Weights of a small transformer language model.
Size: 11 layers, width 256, 4 heads of 64, MLP 1024 ReLU.
Architecture: LayerNorm before each block, learned positions, tied embeddings.
Each number is 200 + 40 x the weight over its row's rms, rounded and kept within 0 to 999. Layers, rows and columns count from 0. The size before them is the row's rms in percent of the matrix's.

# down: layer 3 MLP down (transposed), 1024x256, rms 0.0336, rows 729-753, columns 192-255
# up: layer 3 MLP up, 1024x256, rms 0.0357, rows 730-753, columns 192-255
down729,116,188,211,179,117,206,235,201,186,207,165,197,203,209,210,186,225,169,215,191,211,217,242,166,179,211,225,173,215,147,182,199,185,191,169,190,237,213,249,205,159,228,207,200,173,193,242,165,188,121,215,162,181,150,180,222,194,256,191,187,205,134,175,182,167
up730,096,207,156,214,264,161,137,182,248,85,240,187,221,170,142,214,177,181,254,251,212,197,268,194,267,217,264,120,273,248,229,274,265,224,203,136,179,186,211,169,194,102,199,152,193,161,265,257,207,164,119,255,169,192,211,257,165,200,207,167,197,222,296,227,213
down730,089,194,170,167,163,207,169,240,235,189,199,160,267,182,194,214,157,177,233,208,237,180,237,174,274,185,197,231,192,159,203,168,194,103,178,170,263,215,228,166,273,116,111,169,201,182,208,231,217,237,186,207,209,164,202,137,198,124,184,178,164,171,163,216,175
up731,096,232,245,236,197,237,178,194,209,194,215,218,326,294,176,170,223,228,190,217,185,210,237,202,207,228,219,145,225,215,223,191,171,151,162,159,221,257,199,168,154,188,208,191,128,150,135,218,172,140,217,207,256,147,222,259,215,193,213,191,217,233,227,189,212
down731,095,193,120,184,211,165,207,280,224,222,226,199,224,179,160,203,210,246,202,190,281,141,142,155,177,180,244,129,242,202,252,200,203,235,250,232,202,151,216,178,259,256,234,127,225,140,164,206,162,229,255,243,233,194,213,218,179,205,196,164,136,168,171,214,194
up732,107,170,224,178,177,242,208,212,271,230,174,218,141,206,182,211,147,232,167,181,240,143,211,191,161,252,208,188,208,200,153,219,211,228,194,197,171,170,224,231,176,140,252,211,220,201,184,187,185,228,197,189,218,214,159,230,256,233,214,143,167,123,198,208,195
down732,109,183,168,187,190,174,279,207,180,251,212,229,176,231,242,180,235,214,192,151,189,191,198,119,223,222,239,170,247,247,195,183,132,225,182,199,194,208,199,203,202,149,204,312,172,144,155,149,193,178,199,193,223,299,245,134,155,258,170,282,190,213,171,210,218
up733,098,152,169,206,178,231,186,228,202,169,236,155,140,205,216,159,198,177,250,189,185,204,215,197,178,197,227,245,141,124,190,215,179,253,215,144,181,148,159,138,192,183,253,213,186,246,265,174,196,254,164,210,144,127,171,151,190,210,158,227,188,241,189,242,200
down733,099,233,233,183,275,189,191,237,222,177,225,179,201,209,184,234,173,181,182,254,103,229,187,247,244,266,297,171,219,165,142,177,164,176,219,217,170,149,198,82,206,212,196,115,210,160,233,143,205,199,196,157,192,172,217,132,243,201,211,242,89,212,268,217,223
up734,087,219,255,184,181,209,222,219,229,241,198,191,262,197,103,261,197,248,212,143,156,138,213,171,120,246,201,164,291,227,205,283,171,194,147,175,198,206,223,149,227,224,197,216,175,122,245,205,181,219,200,225,138,182,230,257,169,245,167,136,159,172,204,192,122
down734,080,212,199,201,193,248,201,184,182,225,203,158,160,235,251,115,248,217,238,247,185,234,262,151,253,130,177,132,161,157,217,243,219,291,236,212,167,171,186,187,235,264,247,205,243,190,149,177,155,189,195,196,149,233,176,300,215,229,263,132,176,195,262,268,210
up735,098,188,201,259,162,203,115,184,144,217,185,262,287,222,239,235,166,250,175,210,176,181,203,191,253,222,212,138,204,217,242,226,156,197,145,189,174,216,190,152,165,207,194,233,176,140,206,289,165,200,234,126,299,231,151,202,244,231,234,181,226,159,225,215,153
down735,100,154,220,187,217,257,263,182,221,241,183,250,186,168,157,189,162,139,119,173,159,217,209,249,204,188,204,235,181,187,193,173,148,262,175,189,158,226,151,221,182,167,168,238,263,188,230,184,138,240,262,186,178,266,173,224,254,153,206,209,245,265,164,266,216
up736,101,207,200,224,253,225,123,158,317,133,199,83,146,229,242,263,152,245,257,151,100,176,157,143,125,203,182,190,191,172,216,204,158,234,211,202,222,220,201,246,164,152,267,165,150,217,190,171,164,213,210,262,244,261,193,146,166,193,188,234,236,149,227,171,260
down736,100,141,150,227,240,156,151,229,237,202,235,237,179,231,255,174,257,197,212,171,167,135,181,130,223,207,208,202,178,230,221,188,206,199,188,203,231,223,162,105,125,258,205,169,241,168,291,179,178,210,168,143,185,126,174,210,175,276,183,204,130,232,209,237,218
up737,098,231,181,226,171,155,127,180,219,170,162,126,175,174,183,233,178,191,223,203,289,156,166,141,227,181,262,249,233,165,263,202,198,156,214,194,140,225,189,167,191,235,185,203,195,234,210,207,152,249,212,243,262,301,122,120,278,152,310,207,202,178,257,192,163
down737,096,140,150,190,233,189,173,203,197,157,197,185,203,174,250,181,171,249,274,213,177,103,209,205,206,180,265,223,208,123,194,190,164,170,175,173,236,185,227,176,218,216,179,189,203,252,212,195,171,261,227,246,252,101,224,235,197,219,275,289,152,153,213,213,213
up738,098,195,212,211,210,237,165,224,227,170,205,192,282,138,255,200,155,214,221,163,131,216,183,224,196,190,244,175,185,160,175,252,111,198,166,212,168,264,201,144,150,207,205,181,184,220,65,290,144,243,267,148,154,248,193,185,193,197,246,207,156,101,176,186,200
down738,096,240,131,179,210,201,206,142,217,218,249,224,219,262,221,227,112,151,223,227,155,156,202,188,200,235,196,213,190,204,187,248,164,277,196,172,152,187,148,174,145,122,168,211,189,286,210,217,164,181,145,134,149,252,194,229,200,175,260,232,156,178,176,142,149
up739,094,163,174,230,105,164,195,211,218,161,287,218,183,259,170,218,270,212,166,159,277,201,252,204,275,182,238,178,225,206,241,188,190,207,145,113,201,253,194,177,213,173,174,145,122,247,208,191,190,140,143,263,155,236,229,227,221,195,173,275,246,210,245,215,228
down739,088,229,131,193,194,199,120,246,119,269,241,179,181,170,226,132,157,210,169,180,207,239,182,250,207,261,149,240,223,164,164,207,147,171,284,224,176,227,194,175,186,130,208,159,161,177,181,122,177,181,255,168,171,253,148,256,159,162,141,250,174,219,135,172,212
up740,095,160,249,198,167,238,192,189,121,234,204,211,257,305,182,185,258,194,148,188,213,183,152,155,217,149,225,183,200,219,187,168,246,206,168,168,188,217,190,126,222,178,199,133,193,199,176,249,168,174,90,184,215,264,167,209,231,162,171,210,165,226,238,214,199
down740,096,209,237,178,169,195,157,227,176,174,197,196,147,180,212,154,252,208,252,201,198,202,127,128,179,241,153,166,198,132,183,186,206,203,239,194,262,211,232,239,205,143,152,163,241,201,202,165,165,231,202,173,199,191,164,234,209,195,192,125,169,219,188,240,167
up741,103,159,293,226,239,209,179,191,227,109,248,204,290,180,183,194,222,204,189,195,172,263,256,200,235,208,287,241,204,163,210,216,224,175,146,177,214,297,190,132,158,194,210,224,65,157,247,222,200,130,165,252,238,184,216,155,184,198,193,223,202,279,209,157,219
down741,100,170,143,143,243,176,240,192,176,187,207,226,161,113,228,207,214,297,155,267,194,194,170,189,196,201,191,199,190,240,118,184,196,215,272,189,155,160,182,238,175,273,210,190,207,237,231,113,142,192,227,181,130,231,168,225,185,197,206,236,258,197,187,208,298
up742,102,171,218,230,261,209,224,182,215,169,254,252,203,173,160,127,295,221,223,208,178,217,241,214,270,191,142,177,229,248,205,230,251,237,180,229,184,264,219,136,265,205,164,176,125,142,151,177,220,137,174,191,182,287,203,235,156,248,196,234,280,255,219,208,264
down742,102,147,248,223,209,246,226,197,201,193,144,241,206,256,234,176,189,197,152,209,194,173,150,139,249,167,184,139,211,190,238,213,140,193,208,249,178,163,194,197,219,213,138,229,162,172,233,200,145,266,172,159,188,234,220,224,296,143,144,233,169,163,233,185,208
up743,101,166,217,301,175,262,188,220,177,226,245,184,147,171,147,194,193,173,170,143,212,155,241,234,190,170,246,181,212,189,212,204,241,172,183,141,174,204,145,149,238,203,254,260,191,238,227,191,164,220,169,140,163,199,224,181,95,191,203,146,189,304,200,141,283
down743,100,258,172,230,178,227,234,149,248,166,190,126,214,196,250,195,207,221,185,248,233,290,270,180,179,216,185,279,194,215,162,244,149,192,204,230,181,190,155,189,256,230,201,207,114,237,228,176,241,211,202,139,180,166,203,175,204,283,187,157,266,197,226,212,154
up744,089,196,226,196,185,209,241,130,161,190,217,207,223,196,215,228,204,216,173,210,153,222,248,201,192,216,181,194,241,182,227,196,245,133,205,206,214,264,140,235,214,192,253,249,142,180,184,246,150,126,122,183,185,126,246,196,203,178,171,83,168,210,168,217,190
down744,087,217,151,178,168,138,188,256,215,229,220,184,214,208,128,251,222,185,170,188,237,239,184,191,144,143,162,176,144,200,235,209,173,119,218,247,273,210,165,229,218,225,228,132,179,173,173,241,211,228,226,168,167,184,206,208,146,206,181,151,294,159,131,168,244
up745,100,169,196,211,206,234,153,200,119,227,212,228,125,189,253,145,193,223,239,252,229,206,164,173,171,198,192,206,193,204,255,153,174,231,242,249,155,210,183,315,212,209,225,269,229,212,182,240,159,197,233,201,102,161,153,236,123,177,165,116,211,130,227,199,272
down745,100,256,204,225,215,220,179,209,268,111,234,241,195,189,232,169,219,241,178,189,220,278,200,205,226,250,207,274,198,160,191,199,231,215,183,175,216,222,181,213,295,259,267,211,186,265,190,239,119,176,199,222,167,253,194,188,213,203,294,102,171,184,235,151,192
up746,095,234,155,190,279,174,176,177,268,199,165,156,242,214,186,162,181,211,256,267,184,146,182,217,144,266,170,120,169,180,202,268,250,141,155,128,174,226,218,193,202,202,192,191,198,154,177,125,189,188,207,215,163,187,256,272,196,289,154,195,186,129,165,198,175
down746,096,165,146,240,275,175,261,255,234,155,142,218,225,172,139,105,229,238,203,282,192,244,167,219,245,244,200,181,211,191,214,152,187,251,184,85,182,251,198,251,262,274,159,185,242,154,239,241,110,171,163,233,211,145,181,192,172,228,188,225,174,234,231,215,184
up747,094,198,194,212,176,209,218,210,278,145,206,246,166,229,149,197,202,158,221,215,203,158,246,197,179,108,185,244,234,185,232,185,248,215,205,218,175,214,170,227,156,195,179,221,111,269,165,184,144,177,224,214,229,222,230,166,213,203,213,221,224,201,270,229,221
down747,093,205,222,221,256,215,235,200,180,186,209,220,182,181,190,236,194,201,166,213,175,195,242,168,223,212,185,140,310,212,153,207,229,228,155,215,166,281,211,199,197,221,219,174,222,140,174,182,202,251,190,198,151,189,239,233,208,237,166,224,212,253,194,185,157
up748,100,154,175,246,196,160,238,179,124,268,263,247,192,254,167,154,196,218,148,224,191,271,242,216,317,195,153,142,203,167,191,224,168,244,125,154,215,185,180,230,205,214,208,143,204,173,217,232,199,224,131,218,140,223,247,247,197,203,124,162,190,226,198,197,211
down748,097,153,199,143,211,210,189,158,181,253,217,164,225,148,201,248,187,212,268,156,269,245,198,206,216,145,193,285,238,129,173,233,174,177,180,192,213,177,233,191,231,194,246,161,198,240,123,268,186,246,224,251,289,257,174,180,165,141,283,210,129,213,201,163,146
up749,105,200,225,176,218,300,141,165,199,151,257,199,277,119,187,167,248,216,180,229,201,229,188,201,226,188,162,193,225,175,172,214,225,191,208,172,179,198,249,153,177,222,155,140,110,172,260,203,187,232,155,126,159,260,289,194,263,239,181,243,198,212,229,219,193
down749,102,206,208,169,253,198,135,253,192,171,205,163,100,178,208,198,131,164,166,183,292,178,144,200,267,256,214,210,179,170,195,180,191,152,219,210,220,264,285,230,248,193,187,236,179,242,196,236,196,219,195,259,255,235,175,262,161,202,226,159,267,227,198,295,226
up750,096,271,261,167,189,196,212,185,249,180,208,166,138,239,187,156,218,170,258,169,221,213,213,216,168,207,229,143,207,251,174,174,221,165,220,152,194,220,156,208,157,167,181,154,79,179,188,192,195,197,176,178,259,151,269,164,193,267,159,271,241,282,218,196,146
down750,096,271,221,153,214,170,181,176,194,204,189,263,228,274,250,207,195,218,236,291,253,253,269,218,229,148,162,151,174,203,190,192,164,240,197,229,215,208,192,170,149,225,192,234,251,145,295,256,192,240,188,172,220,193,209,241,195,201,244,269,242,188,165,185,194
up751,095,113,258,177,193,179,89,229,181,180,201,184,225,198,211,187,232,174,258,172,202,192,176,166,231,210,205,216,197,197,202,249,188,211,210,222,152,212,185,213,210,255,258,112,231,150,258,211,152,187,210,126,91,172,154,190,205,218,248,221,214,277,284,199,179
down751,098,178,213,140,190,195,142,229,119,133,168,211,170,229,211,192,195,194,184,133,157,192,129,86,206,197,212,236,265,181,213,201,201,227,145,281,261,203,214,226,153,169,235,228,274,227,265,127,182,181,200,163,225,225,136,134,218,144,217,230,192,211,197,204,229
up752,107,187,180,228,198,228,231,211,200,247,174,154,220,170,160,152,248,221,282,193,218,250,289,230,251,182,163,159,237,169,157,185,199,271,183,139,171,195,184,155,208,174,169,174,217,181,104,229,191,159,245,215,244,221,176,232,190,192,246,180,207,195,170,188,243
down752,108,119,190,264,159,190,182,223,201,140,179,185,215,278,186,148,264,180,255,153,104,138,170,197,177,259,201,160,138,130,158,184,214,134,228,246,197,172,105,233,211,220,187,243,219,173,227,171,201,98,224,210,176,207,219,192,235,228,129,231,183,148,231,178,185
up753,107,214,174,218,219,164,155,212,216,139,192,179,250,143,266,203,177,194,248,177,163,151,216,189,227,215,256,244,150,175,191,151,273,132,190,219,130,263,130,204,217,181,208,197,132,230,135,221,205,191,230,184,195,253,117,192,208,198,163,196,197,229,253,211,195
down753,108,191,87,218,206,150,218,192,120,185,138,168,210,179,185,199,160,175,122,166,168,175,192,166,189,225,253,140,228,241,235,240,237,234,210,215,195,149,184,191,217,185,192,203,173,182,281,187,171,233,200,223,124,217,217,238,162,179,178,144,210,181,178,174,215